Weights of a small GPT-style language model, trained from scratch on English Wikipedia: untied embeddings.
Each number is 128 + 32 x the weight over its row's rms, rounded and kept within 0 to 255. Layers, rows and columns count from 0. The size above them is the row's rms in percent of the matrix's.

# layer 12 attention value, 192x192, rms 0.0837, rows 166-191, columns 96-191
size [ 87  88  90  91  90  87  85  89  87  86  94  87  96  89  85  90  89  89  94  96  92  89  92  94  84  91]
[[ 91 163 124 186 165 179 132 139 170 157 127 102 177  90  96  93  98 141  58 163  91  45 127 128 120 102 135 153 160 110 132  87 131 100 137 145 114 133 141 131 163 166  63 189  82  53  72 132 116 105 161  73 143 147 155 134  71  62 137 126 136 154 141 116 101 137  87 147 162  91 129  94  89  95 171 176 135 106 163 148 139 119 103 166  95 161 131 112 119 111 158 156  97 144 130 147]
 [113 170 113 122 141 108  84 102 136 201 137 129 152 184 125 124  25 152 122 123 155 144  96 151 140 127 124 114 133 137 170 165  78 125 104 162 126 162 155 133 108 111 155  46 130 173 150 127 152 112 101  98  73 192  67 153 128 115 137 114 102 186 153 104 130 116 158 111 125 113 106 138 103 175 136 166 142 123  88 212 159 169 143 140 123  79 109 154 255 118 115 135 109 131 164 117]
 [153 125 149 156 137 156 158 145 127 126 157 113 125 146 155  76 115 161 149 196 136 158 118 195  90 146 157 195 197 153 126  80 174 171 148 196  81  81  65  90 137 100  85 156 137 131  74 129 155 109  64  80 150  88  77 150 136 185 131 143 170 121 105 167 104  84  94 137 115 153 114 131  90  83 135 128 117 156 125 131 169  99 125 117 110 164 164  93  80 112 182  89 171 141 128 171]
 [ 61  47 160 106  89  93 156 108 149 181 131 203 116 120 196 137 108  96 103 101 166 139 107 198 114 101 203 133 167  88 162 109 153 150 141 143 139 159 153 163 119 129 118 115 151 122 101 148 101 142 177  99 138 115 112 100  17 158 126 147 112 109 142 136 185 177 101 121 121 123 158 117 142 148 147  79 134 125 147 129 170 126 102 104  88 120 153 169 125  82 194 176  83 153 119 106]
 [155 133 150 215 196 116  89 114 152 179 130 116  73 155  82 149 108 124 183  90 135  70 171 130  99 104 103 168 105 171 162 154 139  92 148 125 138 122 143 134  84 128 102 142 107 120  90  94 145 151 117 141  51 164 143  79 142  92 144 134 105  91 137  92 120 171 155 153 159 155 145 152 146 100 136  89 163 143 151 147 203 113 166 104 166 162 169 105 158  98  82 117 161 167 104  73]
 [150 174  98 153 154 151 123 130 109 131 114 100 148 110 127 190 104  86 152 122 130  99 150 169 108 146 103 198 135  91 133 142 145 134 120 141  95 160 147 158 169 151 129 152  99 133 206 108 138 161 148 138 148 147  83 124 188 137 190 101 106 166 185 176 195 144 139 103 170  49 135 168 124  98 105 186  78 102 126 121 108 147  62 110 157 122  90  93 155 144 139  60 132 167 101  93]
 [124  72 172 137  81 131 120 142 154 126 168 137 130 145  96 227  79 108 185  87 133  86 136 106 168  62 158 118 128 110 126 108 102 108 104 178 140 106 145  82 148 144 174  87 119 148  95  90 106 186 106 109 137 138 114 129  98 107 126 116 115 173 134 182 117  83  91  62 124 166 147  97 163 125 133 109  98  90  52 162  97 156 130 172 108  76  91 119 143 106 144  86 126  94 110  98]
 [123  99 125 179 138 142  88 136 125 111 213  95 127 120 122 127  76 129 130 159 187 164 114 157 112 169 173 198 120  44 131 144 166 122 116 156 124 136 130  98 165 114 180 101 195 138 135 178 145 108 129 178 140 175 126 181 135 161 182 199  92 131 113 119  91 194 127 115 117 118 124 120 138 139 131 102 101 136 183 161 132 171 161 144 155 126 140 197  99 122 118 124 110 102 104 142]
 [ 71 116  98 167 139  68 141 160 123 175 171 127 107 138 181 132 136 162 109 136 100 169 138 117 116 141  80 131  92 118 153 164 184 134  84 127 130 133 129 107 153 104 128 132 115 169 137 108 107  88  90 109 178  47 137 137  89  71 171 117 113 136 189 111 167 126  67 111 101 137 140 102 162 168 103  62 159 126 130  89 103 102 105  77 194 148 116 123 119 186 148 175  92  50 147 176]
 [154 110 116 146 148 215 171 136 112 165 128 114 114 107 144 137 145 121 182 134  67 140 165  90 125 128  57 144 147 123 167 123 196 157 111 143 156 147  53 164 144 158 157 105  99 106 149 103 161 125 131 149 120 169 132  85  27 149 163 135 166 153 175  82 100  98 127 144 160 125  88 106  98 150 139 140 172 138 113 148 138  83 120 112 147 116 151 156 122 200 132 121 155 173 120  83]
 [134 138 114 133 108 182 146 144 184 137 103  98  88 118 108 119 113 121 185 148 164  99  93 191  96 185 195 197 168 155 164 134  97 119 159 128  95  98 112 117 193  94 166 154 173 135 127 197  76  50 172 150 125  93 113 117 139 158 161 139 160 103 129 122 110 162  93  62 134  80 134 142 110 126 124 113 165 147 120 127 103 144 103 119 160  93 156 136 132 108 136 107 111  44 195 140]
 [124 118 100 123 124 116 117  60 177 100 145 139  80 165 173 150  76 154 105 108 121  69 137 130 138  96 176 164 143 157 121 153  88 141 128 120 154 150 105 126 130 116 120 160 134 174 145 120 162 132 114  78 104  91 137 142 180 131  74 146 189 106 161  68 151 150 177 131 102  84 141 142 205 122  77 126 104 122 175 174 128 144 158 143 124 114 161 135 113 169  83  94 133 146 141 108]
 [ 64 133 115 119 132  95 143 157 172  98 147 121 103 110 139 205 141 135 145 115 124 149 135  82 105 136 153 103 128 170  94 119  98 119 190  95 125 103 154 160  52 109 134 199  95  91 148  97  66 123 162 100 153 116 116 119 135 130 134  58 123 176  76  83  98 119 141 122 180 134 128  72 127 135  83 158 150  91 158 131 107 186 106 148  99 192 137 119 141 118 167 122 158 155 113 154]
 [147 134 118 160 121 160 130 139 126 119 137 177 170 147 149 127 221 140 158 145 120 137  92 150 152 170 127  89 142  95  95 177 134 168 165 136 131  61  87 123 143 162 178 124 111 168 134 140 154  86 155 145  96 122 111  78 168 115 120 184 110 142 141 117 172 132 134 124 152 165 122 143 143  99 115 124 122 162  91 156 172 108 123 132 129 112  78  94  76  88  91 100  98 157 153 133]
 [113 104 128 175  86 131 147 127 146 107 120  48 106 153 120 184 113 144 105  97 129 114 107 166 179 124  94 177 155 103 129 125 119 103 147 154  73  93 133 143 114  87 100 100 147 120 110 144 108 137 138 126 176 131 131  99 168 192 100 178  72 186 141 136 169 122 157 114 104 154 115 158 100 140 136 126  68 199 137 115 141 109 121 100 164 116 158 211  99 126 157  75  77  65 146 152]
 [190 111  86 109  90 105  68 125 114 125 130 159 115  96 117 196 148 128 108  95  90 151 100 119 169  83 148 122  99 113 137 147 114 110 113 101 110 155 147 131 140  93 141 168  93 222  89  93 108 155 126 114 118 134 164 110  74 134 130 135 149 114 159 144 110 129  96 145  68 139 147 141 150 103 154  92 183 102 140 211 125 170 112 139 143  95  98 162 114 132 105 135 167 144  92  94]
 [127 155 128 153 162  93 167 135 131 169 144 103 157 143 150 107 112 118 134 140 128  86 114 130 186 182 101 150 131  92 113 108  96 101  62 158 148 114  90  38 140 120 160  82 149 115 113 132 141 114 135 134 142 117  84 149 120  92  68  94 134 161  95 136  98 102 124 114 190  80 142 152  68 154 123 142 191 110  84  86 209  79 122 186 122 153 114 187 108 115 150 127 154 118  94 165]
 [164 132  77  97 106 118  98  79 150 169  85 111 173 188 104  69 132 108 161 172 195 117 130  79 148 165 100 187 115 196 115 126 124 113 142 184  97 162 144 120 165  83 129  66 132 108  60 167 112 175  97 139 107  80 106 132 115 113 108  97 128 142 108 102 120 147 116 225 108 150 100 140  99 149 171 192 168 181 160  93 103 125  91  85  82 125 101 186  77 182 119  98 108 147 204  85]
 [107 109  89 121  90 160  73 108 152 160 146 180 118 127 102 128 145 118  88  95  80  94 138  87 111 138 129 151 131 155 151 171 139 176 119 129 153 167 168 130 161 161  98 103 146 183 120  93 210  80 167 131 159 156 157  64 143 134 136 163 154 163 107 109 109 136  91 137 125 161 142 171 159 106 129  72 100  99 123 133  88 110 127 182  66 129 134  89 117 110 182  91 120 185 145 133]
 [186 137 110 140 160 130 181 150 121 181 180 128 145 155 120 129 106 135 150  95 145 145 190 219 120 128 124 201 117  84 108 147  89 137 106 133 132 134  91  81 131 170 135 128  94 126 128 154 125 132 152  69  43  90 200 131 117 134 171 162 166 168 155  95 112 106 144 152 149 135  89 132 100  91  85 102 140 159 120  93 165 109  73 177 107 100 150  50  64 146  56 114 128 100 100 157]
 [135  96 191 131 134 184  68 142 127  69 136 100 137  51 100  66 144 134 102  75 126 130 165 117 138  48  91 118 134 128 158  99  99 173 106 120 146 131 114 144 194 123 132  96  91  95  93 180  86 134  99 102 102  89 140 165 148 115 136 179 174 160 166 144 196 151 154 154  72 119 123 121 141 193 168 172 111  92 121  96  78  83  94  69 141 139  97 108 142  62 152 142 108 111 135 129]
 [134 126 176 105  86 145 124 157 124  64  86 131 168 166 127  75 111 150 127 191 110  46 134 102 148 103  99 144 101  68  97  87 111 151 197 115 140  95 166 115 169 117 155 136 133 139  53 125 177  86  69 135 143 138 108 112  79 160 138 134 115 131 132  87 179 108  97 112  95  98  98 133  92 107  80  61 120 172 154 112 143 117 164 144 150 161 113 177  81 179 182 116 122  96 100 147]
 [159  96 116  85 132 207 159 146 155 129 152 186  54 189 127 181 189 202 138 180 114 165 142 147 103 160 110  87  90 157 128 112 129 119  98 121 103 120 117  96 173 112 116 114 190 102 148 125 124 135 184 162 135 102 124 125 111 156 191 109 108 116 152 133 127 119 108 123 117 123 161 141  96 126 129 140 155  88 154 114 140  94 135 109 126 123  87 142  91 161  41 170  93 147  80 145]
 [130 167  90 137 116 116 132 133  31 140  67 171 161 123  92 114 102  81 113 109  63 141 129 172 118  65 146 137 169 138  71 143 118 130 148 128 143 155 132 135  89 120 114 122 166 122 128 124 130  71 159 150  56 126  94 103 156 149 124 117 140 119 117 158 109 124  98 104 159 181 151 183 103 112 122 100 184  97 170 151 173 145  93  89  75 176 103  57 143  87 121  92 166 128 147 106]
 [179 126  95 137 106 132 145 107 153 146 152  98 175 132 104 174 158 126  76 146  98  80 128 127 142 136 119  96 139 135 129 146 137 193 128 196 102 145 109 127 117 128 139 109 147  74 118 163 119 116 105 104 180 124 144 109 109 102 132 130 120 109 119 116 121 149 144 136 180  99  79 143 122 137 126 173 174 166 140 123 142 121 126 105  59  90 134 188 100  87  93  85 163  80  93 181]
 [115 115  79 150 158 155 113 119  96 112 111 152 142 170 109 100 146 118 153  81 154 128  75 154 186 120 136 145 223 179 103  78  69  92 225 178 140  97 142  84 120 107 119 186 126 134 127 114  99  71 138 191 131 107 179 132 129 175 146 154 115  71  79 149  76 113 148 122 132 102 104 100 128  80 101 166 116 119 143 134 151 132 167 137 145 112 122 218  62 174 166 125 101 154 121 127]]
# layer 12 attention output (transposed), 192x192, rms 0.177, rows 166-191, columns 96-191
size [ 86  92  94  99 100  96  89  89  87  94  87  93 105  93  88  94  90  89  99 105  95  93  93 106  82  99]
[[106 172 138 106  91 134  67 182  86 150 110 120 154 131 142 142 121  98 149 129 186 139 127 121 116 111 133 163  69 140 164  96 141  67 107 137 180  86  90 123 166 119 187  67 178 154 182 113 147 103  72 131 150  95 100 173 112 125 183 157 120 125  89 120 197 147 148 106 131 143 149 153 191 150 104 107 147 147 137 133 128 146 119 136 105  99 160 164 111 114 121  83  95 142  96 174]
 [134 131  98  99  74  97 138 175  87 104 120 133 120 126 192 174 160  96 151 131 162 147 149 144  58 114 138 141 150 153  18 108 128 197  99 155 119  19 143 129 110 121 225 137  75 119 114 147 102  88 142  94 105 115 159 130 136 118 154  92 161 156 161 158 181 109 116 132 137 151 176 101 137 114 199 150 122 177 141 112 144 175 125 142 111 155  87 148 123 132 117 122 139 131 104 125]
 [152 142  86  89 205 122 123  94 153 162 146  96 130 147 174 108 126 130 109 123 117 110  71  72 143 117 146 136 112 106 181 150 141 115 131 118 153  96 194 119 133 138 137  85 112 151 112  90 139 124 149 141  83 123 141 114 103  98 118 120 109 122  96  88 159 143 140 174 133 156 109  81 134 136 100  93 159  80  70 104  61 129  47 102 111 116 133 122  93 107 143  98 123 121 132  83]
 [132 156 100  88 130 147 160 142  50 151 185 108 150 128 119 122 102 158 102 126 172 122  84 181 174 127 190 150 153  73 188 135 116 120 136 137 164  81 114 136 112  97 120 155 155 103 123 159 131 132 130 167 145 162 137 130 135  67 114  95  76 126 133  94 124 163 121 105 169 146 110  79 182 137 177 142 129 137 105 214 107 123  65 144 137 159 104 157 149 144 127 120 134 194 166 110]
 [104 111 149 169  67 128 160 163 168  96 118 182 152 142 164 111 109 156  91 158 118 131  84 173 139 118 145 113 127  93  21 137 112 148 151 166 108 109 108 161 120  85 136 141 148 128 123 181 138 191 118  61 153 124 104  65 142 130  45 101 120 154 129 134 187 162 139 139 189 111 110 174 177 125  72 138 115 104 110 127 198 155 130 114 136 112 128  91 133  96 155 116 139 115 162 135]
 [147 130 127 172 143 110 135 131 145 140 134 132 159 148  66 112  94 113 137 129  92 140 141  78 160 126 114 119 115 135  72 113  96 143 135 126 196 125 180  68 161 155  85 128 110 162 134 121 139 154 154 182 114  90 121 101  57 128 114 129 167 164 112 116 139  92 166 175 139 154 144 109 103 123 126  81 112 199 142 110  88  69 174 123  84 140 177  95 140 117 150 174 149 169 114 103]
 [ 81 129  56  73 151 128 151  68 163 103 138 116 109 112 158 128 172 142 105 123 118 112 178 205  44 192 183 162 159 103 100 140 131 133 127  84 103 144 134 153 111 147  88 168 136  89 168 125 112 164 185 178 130  77  72 164 119 143  93 157 173 102  91 108 118 105 131 112 118 131 136 145  88 143 132 136 127 127 121 140 125 123 155 104 115 119 148  83 120 195 119 105 132 119 123 146]
 [162 100 116 162 126 136  86 148  95 128  71 173 173 192 111 122 149 109 111 135  92 145 124 173  73  66 135 194 140 141 137 146 131  96 168  99 180  59 130  79 122 168 119 131  68 120 153 208  84 112 127 112 128 141 129 130 162  94 161 138 142 124 173 120 101  94 125 120 101 115 149 102 175  88 118 193 161 162 125 133 201  68  62 152 107  56  88 165 113 110 127 160 116 101 108 108]
 [199 172 186 145 161 119 111 167 132 146  81  81 177 140 126 152 137 163 163 180 138 172  62 122 135 142 111 181 107 110 131  94 156 167 166 143 138 129 118 119 100  83  88 132 149 101 163 160 122 118 138 156  94 155  30  74  73 162 121 121 184 155 125 203  92 127 137 113 149 170 227 171 141 137 123 111 168 121 153  94 132 135 142  84 142 161 132 189 125 176 103 169 139 110 128 142]
 [161  86 126 111 103 135 127 165  78 109 116 129 111  96 135 126 127 168 127 141 125 164 124  80  96 106 131 113 110  71 127 114 176  57 140 150  96 203 163 154 164 126 120 122 123 107 107  76  50 165 123 164 130 134 119  79 154 108 127 152 143 151 119 166 107 115 131 113 177  92 122 112 202 125 135 162 145 130 145 126 182 108 114 140 119 116 197 133 169 124 119 152 122  95 143 117]
 [174 169 132  84 137  71  91 157  91 109 121 128 135 143 162 108 125 151  84 125  68 111 129 115 212 121 109 141 192 157  85  88 118 150  74  97 194  60 159 105 135 170  85 129 152  86 151 122 153 154 178 189 123 134 112 166 104  42  94 167 106 114  67  50 117 125 150 135 115 145 174 127 111 122 182 142 133  86  64  79  85 111 148 159 109 171 108 130  97 105 106 130 147 190  86 112]
 [140  89 112 161 157 146  95 113 133 106  97 145  79 151 126  98 153  77  91 125 132 167 172  71 150 152 138 131 112 118  98 120 133 170 148  85  89  68 132 166 137 145  86 151  88 147 136 167 157 145 107 117 163 129  89 163 137 106 163 148 102 157  90 117 150 114 160 159 152 118 182 159 178 100  73 154 112 117  97 109 185 150  77 141 107 192  87  87 177  83 119 111 158 190 125 152]
 [108 180 104  74  94 111 139  97 154 120 178 153 129 149 137 110 107 139 110 105 160 209 172  65 100 127 127 128 113 151 187 135 136  92 115 186 163 153  80 130 122 108 103  92 115 136 115 142 144 134  65 164 116 116  95  78 124 155 104 152 107   0 162  99 133 151 160 149 100 138 160 105  81 130 156 133  97 120  92 103  92  91 119  88 160 129 134 101 114  97 156 135 143 140 141 117]
 [149 125 104 178 125 121 128 129 119 123 107 140  86 155 114 125 110 153 148 129 127 132 104 166 133 145 160 148 168 124  52  98 104 110 124 141 181 101 124 110  98 184  58 115 133 113 116 126  59 122  77 183 126  89 145 182 140  92 122 146  71  83 133 255 180 109 163 112 136 104 122  92 159 112 132 133 141  79  88  68 135 137 153 112 130 135 161  96 154 173 149 178 149  75 147 159]
 [162 157 127 158 143  74 110 139 128 137 129 132 141 180 168 118 109 177 133 160 142  89 127 104 139 125 186 142  70 152 215 182 103 111 163  90 122 111 159 116 136 159 108 131 129  92 103 144 107 115 135  79  77 181 123 173 101 106 133 120  93 103 146  75 108 151 133 145  86 129  82 126  74 126 167 134  96  75 146 137  94 134 132 124  94 131 128 160 136 101 125 101  98 165  81 154]
 [100 102 162 131  82 144 131 150 112 132  59 113 108 106  92 120 126 132 120 144 111 174 156 180  77 133 158 108 187 129 143 158 153 111 162 140 130 123 166  99 123 145 176 117 161 123 125 170 106 130 102 149 123 115 128 103 122 164 153 151 115 184 122 113  71 161 129 174 153 149 112 136  75 100 118 194 126 109 162 177 126 120 148 127 115 142  90 143 101 153 161 104  76 146  86 197]
 [110 117  95 166 124 106 172  90 143 116 146 112 148 103 102  81 129 118 150  88 129  88 184 140 134 142  56 163 130 102  89  99 154 181  86 126  93  55  62 198 167 170  44 145 106 156  80 112 110 115 116 190 108  99 154  97 127 193 170 116 145  94  95  83 137 138  91 160 139  60  90 128 143 150 136  95 120 153 127 161 147 143 158  96 122  91 130 114 105 126 107 129 112 154  87  75]
 [124 130 160 135 148  80 154 120 126 146 174  94 101  89  75 122 123 109 144 137 123 161 172  69  83 109 151  98 128 132 206 165 135 160 102 150  85 167 131 118 107 101 134  82 158 140 162 127 139 156 136  67 128 175 219 162 185 145 109 130 114 172 141 140 105  86 112 142 113 124 106 140 153 123  90 137  88 105 166 108 107 122 123 136 140 102 133  92  88 116 128 128 150 138  88 188]
 [ 88  71 145  89 101 157 162 171 134 131 110  80 123 145 117 153 111 154 165 146 119 159 148 169 130 149 118 182 141 124 110 127 158 122  92 155 143 127 159 118 154 184 198 126  68 117 125 149  89 149 108 132 131 144 177 148 142  83  95 121 109  92  75 147 117 124 100 109 163  88 120 148 129 138 113 170 125  94 136 137  83  76 108 166 140 158  62 109  80  73 149 113  76 120 130 135]
 [142 151 113 161 121 116 136 141 126  91 144 145 111 136 172 111 130 109 166 155 129 119 118 123 152 123 127 119 123 112 134  91 126  68 177 153 131 152 141 148 178 168 114 114  91 196 110 174 113 142 115 151 176 144  32 128  85 146  69 133 171 139 125 158 128 106 202 119 165 104 155 154 205 162 137 158 161  97 119 147 166 141 137 156  85 188 146  99  71 102 133 104 135 108 119  88]
 [178 118 116 146 110  96 173 135 122 151 187 104  94 151 113 121 155  62 127 135 124  77 161  60 155 109 125 150 114 107 179 153 101 136  98  80 121 191  96 101  93 116 152 144 122 123 106 117 124  98 149 129 188 165 190 156  73 112 158 147 116 157 105  79  46 159 117 159 107 126  74 108 101 114 177 130 123 131 117  89 134 169 126 149  72  97 135 180 128 157  97 196 138 116 167 139]
 [139 162 129 113 158 163  73 155 118 133 164 108  96 135 116 137  99 111  95 116 130 119 123 111 101 129 117 180 140 128 127 157 173  97 149 110 107 141  83 157 165 160  47 175 160 180 159 140 111 137 144  54 122  83 179 121 136 125  80 105 108 144 136 126 118  73  85 137 165 144 183 126 133 127 119 162 145 154 149 162 157 172 127 120 133 101 243 151 105 137 127 160 156 163 118 121]
 [181 128 128 181 162  86 136  87  98 155 110 127 130  99 145 158 149 145 155 141 102 111 131 156 182 132 129 125 113 151 217 147  98 152 120 150 142 116 162 124 119  73 155 108 150 156 136 142  74 143 112  98 108 151 162 124 111 198 119 181 113 124 122 130  78 184 153 136 164 108 145 135 136 133 107 114 141 144 147  52 104 108 111 130 133 114 157 157 103 123 185 174 164  89 165 106]
 [112  94 116 161 184 146  95 135 138  89 119 156 150 103 145 152 105 130 124 104 159 189 133 211 144 125 127 106 113 150  80  95 104  62 116 101 123 105  76 118 150 192 247 131 145 159 144 138 122 148 142  90  91 102  87 122 113  91  64  56 160 139 103  93 186 148 130 130 128 139 171 110 112 119  72 137 135 150  84 154 108 158 128 130 167 173 172 162 147 114 128  84 118  67 148  95]
 [118 150 187 129 155  66 138 165 133 138 170 131 173 167 142 120 116  57 149  74 124  87 155 203 120 160  86 147  97 100 140  77  78 127  90 136 150 126 159 130 150 179 145 132 123 118 129 155 160 103 166 146 124 181 120 162 111 145 110 110 137 173  73 136 131 107  93  53 160  91 123 133  76 147  98  77 176 117 146 116 138 127 187 160 102 150 154 150 116 133 144 164  79  70 126 118]
 [ 91 120 117 132 138  88 138  94 126 113 114 140  92 112 125 157  96 175 131 106  94  76 132  85  46 156 113 116 104  87 190 171 123 131 107 154 120 106 151 159 112 178  80 111 191  75 110 118 107 159 164  93 115 123 133 147  83  26 121 113 156 173 159 102 176 126 106 104 150 154 128 147 132  92 207  78 117 147 154 137  79 174 124 124 171 150 181 140  99 128 106 106 132 140 125 158]]
# layer 12 MLP gate, 384x192, rms 0.0854, rows 0-6, columns 96-191
size [100  96 100 100  97  88 102]
[[126 142 127 142 146 127  97 134 125 153 117 168 145 114 149 182 133 156 161 110 148 109 139 212 176 138  82  88  93  98 114 120 173  60 122 114 123 113 140 144 164  97 147  90 125 110 155 156 104  82 186  84  91 149  85 113 107 147 154 103 108 107 100 145  82 128 150  99 115  89 102 117 140  88 137 100 118 107 161 102  97 153 187 137 157 117  88  54 163 144 180 152 150 140 114 160]
 [134 107 134  93 165 139  44 196  95  88  95  86 110 143 169  97 148 167 123 117  67  92  82 123 179 143  93 129 153 144 108 167 148 100 112 157 107 122 114 159 183 136 124 106 147 135 164  86 118 137 155 150 177 130 162 137 155 113 114 157 103 121 151 148 112 163 144  95 159 156 143 197 129 174 109 162 148 133 110 150 186 148 152  85 131 104 120 132 154 143 136 144 109 156 122 131]
 [ 88  86  82 134 172 132 112  93  81 118 110 152 140 126  70 162 158 123 167 138 152 117 168 127 123 115  26 124 148 152  64 129 136 134 103 119 195 114  80 133 148  90 109  67 154  91 148 174 171  83 202 153 117 144  83 142 148 176 110  91 105 147 167 115 114 179 101 167 174 135 121 123 151 213 109  66 107 156 113 130 145 111 120 150 106 107 113 106 141  59 143 208 110 151 131  98]
 [ 94 138 146  97  90 164 127 181 128  49 145 111 113 109 111 209 152  73 155 179 106 118 141 126 137 131 107 138  79 165  96  99 107  98 148 113 125  58 187 117 141 153 118  57  28 108 115 107 193  84  58  95 146 118 107 104 104 110 189 108  96 143 178 125 132 118 146 112 146  77 176 133 121 114 154 177 136 138 209 109 168 101 138 140 142 122 157 104 123 139 147 170  98 162 131 102]
 [ 71 166 116 118  80 129  50 135 104 124 227 108 165 140  88 162 108 149 127 114 125 116  92 149  88 162 190  87 133  65 157 128 152  90 172 176 103  72 137 145 141 121  67 104 152  84 145 129 178  95 122  78 165 123 137 131 131 180 152 190 151 109 119 160 164 134 111 146  64 156 104 141 121 140 153  84 114 118 107 147  72 118 127 105 148 141 101  98 126  86 152 132 123  68 170 168]
 [124 102 141 108  75 114 158 129 129 159  58 135  80 126 128 152 107 120 126 127 115 114 125 106 130 121 113  59  65 140 120  82 157  97 142 155 154 159  85 125 120 116 156 160  98 153 122 133 111  74 119 134 124 137 142 135  85  14 111 100 126 143 158 114  94  85 198  87  24 147 109 122 170  93 171 205  90 157 152 149 123 120 231 105 110 105 179 100 133 177 136 136 102 138 169 132]
 [121 104 104 100 143 111 136 118 124  96  83 166 165 162 128 131 151 185  86 164 168  51 146 186 105 156 128 116 156 107 153 136  56 110 130  66 168 155 122  79  83 102 116 118 155 106  63 148 106 129  93 118 103 139  80 102 184 133 152 109 131  96 176 132 133  89 101  89  62  72 166 147  99 104  99 105 119 146 104 125 100 154 111 105 147 169 105 188 115 177 143 105 178 138 132 100]]
# layer 12 MLP up, 384x192, rms 0.0914, rows 0-6, columns 96-191
size [102  94 103  88 100  89 104]
[[ 80 103 154 174 150 167 118  57 142 153 102 110 165 134 133 146 115 138 125  57 107 136  89 201 160 148 105 152  86 130 115 109 108 140 140 104 113 153 104 140 150 108 144 121 104 134 143 102 192 180  91  97 112 109  82 154  58 111 146 181 100 113 111  88 173 143  70 156 196 121 147 146 121 195 151 127 130 153 100  84  82 179  99 115 111  81 141 178 171 132 165 104 103 127 154  49]
 [ 97 140 144 134  66 166 163 170 143 165 123 153 140 107 159 110  67 114 103 156 135 118  92 100 126 123  80  97  51 123 165 148 135  72 120 111 150  76 144  91 174  93 138  82 159 133 120  85 131 148 127 125 140 118  71  81 131 101 126 130  58 116 118 112 140 163 109 115 124 150 156 163  65 140 125 136 132 111 133 136  86 147  97 150 152 120 146 160 131 104 160 130  94 143 184  93]
 [113  69 144 128 139 118 131 116 149 124 174 158  55 119 137  98 110 133 140  94 116  62 127  99  92 134 129 103  93 145  92  80 164 207 103 108  92 131  51 135 137 192 144 113 133 167  99 115 128 140 110  75 160  99 174 180 140 170  87 156 113 178 214 172 106 131 142  61  89 109 131 142 132 132  84 146 143 157  91  95 149 106 149 176 155 117 113  91  88 214 157 171 119 103 179 187]
 [115 149  94 105  78 117 111  98  63 153 145 116  90 110 122 145 152 112 137 127  99 156 148 130 147 135 127 109 114 160 104 154 101  72 183  82 101 124 134 103  47 141 213 230 139 133 132  86 137 113 136 119 130 189 123 181 163 154 145 146 172 139 152 139 164  78 125 105 152 116 194 176 149 110 189 134 156 138 130 167 126  94 161 123  67 124 150 114 124 127 100 128 179 138 118 136]
 [197 112 156 136 110 116 148  88 130 107  84 115 161 210 136 139 120  59 136 140  97 123 120 149 153 188 162 217 122 104 130  81  97 188 116 119 113 142 142 134 172  87  72 162 128 109 123  98 145 101 145 191 128 141 190 120 138 133  98 118  86  92 109 105 126 116 151 122 168  77 115 150 101  94 102  85 134 154 152 135 206 116 119 178  66 153 152  82 104 176 179 139 137 185 126  90]
 [ 94 149 150 137 171  95 220  58 125 104 114 114 119 109 211 146 168 117 120  99 109 118 163 168 108 158 149 134 129 134 104 185  92 159 126 129 137 132 170 112 134 128 141 173 144 176 125  69 151  95 186 129 149 114  79 132 122 154 122 139 106  98 101 176 115 118 112  59 124 164 104 129  52 131  93 108 104 118 164  92  79  81 124 129 158 101 130 154 118  89 175 118 163 136 131 194]
 [217 122 137 100 145 132 117  83 123  94 174  85 176 148 123 158 136 132 164 119 138  99 106  99 171 121 136 112 143 174 125 122 210 123 116 150 179 125 143 164 139  51 136 148 141 138 122  97 155  84 122 117 107 121 129 139 141 111  80 142 121 145 127 108  97  88 199 118 174 116 150 210  87 134 131 131 133 109  87 168 137 187 149 111 154  84 103 125 130 112 143 102 103 108 123  65]]
# layer 12 MLP down (transposed), 384x192, rms 0.0595, rows 0-5, columns 96-191
size [ 99  93 100  95  99  96]
[[140 108 122  98  99 129 189 176 164 144 155 113 128 104 171 129 118 159 157  70 160  71  74 122 122 139 118 119 124 215  95 114 142 169  85  82 160  97 114 156  88 131 166 120 147  74 121 131 100 101 103  97 180 141 162 159 156  64 124 134 119 142 111 182 108 116 113 121 122 133 132 109 103  99 156 105  81 100 132  76 178 150 123 117 115 117 157  73 169 149 123  71 120 159 142 197]
 [137 103 100 177 103 168  83 119 151 122 115 110 118 165  86  97 175 172  86 145 143 144 148  91 104 135 181  67 122 102 126 126  88  92 102 165  78  83 119 152  92  61 111  86  98 131 126 134 125 128 133 100 127 112 107 110 162 107 166  88 152 104  96 134  91  85 114 129 113  90 146  90 173 145 153  45 139 156 139 145 128  87 130 105  57 155 165 115 139 103  79 141  82  88 158 163]
 [110 140 111 120 122 162 131 104  91 155 164 106 116  91 105 139 163 100  79 131 174 122 147  97  81 129 132 172  89 116 138 143 122 111 135 122 115 185 133 134  95 140 140  89 151 179 119 140 165 128  99 157 108 104 159 143 145 144  71 140 164  73  76 105  73 105 156 143 120 140  74 126 114 112 148 173  43 116 115 101 115 184 160 156 145 119 155 107 173 158 164 125 155  69 154  92]
 [170 123 129 140 147  99 156  80 168 144 112 190  90 117 178 237 108 112 105  67 119 106 141 144 121 110 157 138 172 122  84 157 148 127 167  95 171 235  98  91  87 120  83 123 139 134 108 104 100 210 158 139 130 108 116  81  79 134  91 138 131 120 151 165 131 149  89 117 146  61 117 151  83 119 126  91 132 155  80 111 153 137 122 114 165  75 153 156 149 142 167 125 120 144 137 181]
 [ 83 135 166 117 111 178 173  93  62 105 131 171 105  91 162 116 146 139 181 117 125 125 101 148  62 150 109 178 105 115  58 183 155  71 107  87 154  98 140  85 129 116 108 155 112 106 108 108 150 140 154 137 139 171 125  85 103 123 170  63 136  78 133 114 137 138 158 108 160 110 131 105 151  84 167 130 113 118 141 140 147 102 136 152 149 155  98 122 163 117 160 143 102 142 152  98]
 [115  76 135 103  89 137 116 174 117  62 109 182  75 123 126  97 172 148 130 115  93  99 131 158  86 117 123  82 110 118 153 145 179 172 161 127  96 114 132 136 180 107 128 114  97 190 116 106 142 123  76 185 110 116 161 139 165 157 146 136 146 139 137 116 206 137 133 109 149 172 118 129 247 101 125 120 124 127 139 142 156 105   0  68  86 142 158 137 165 132 162 121  96  87 136  97]]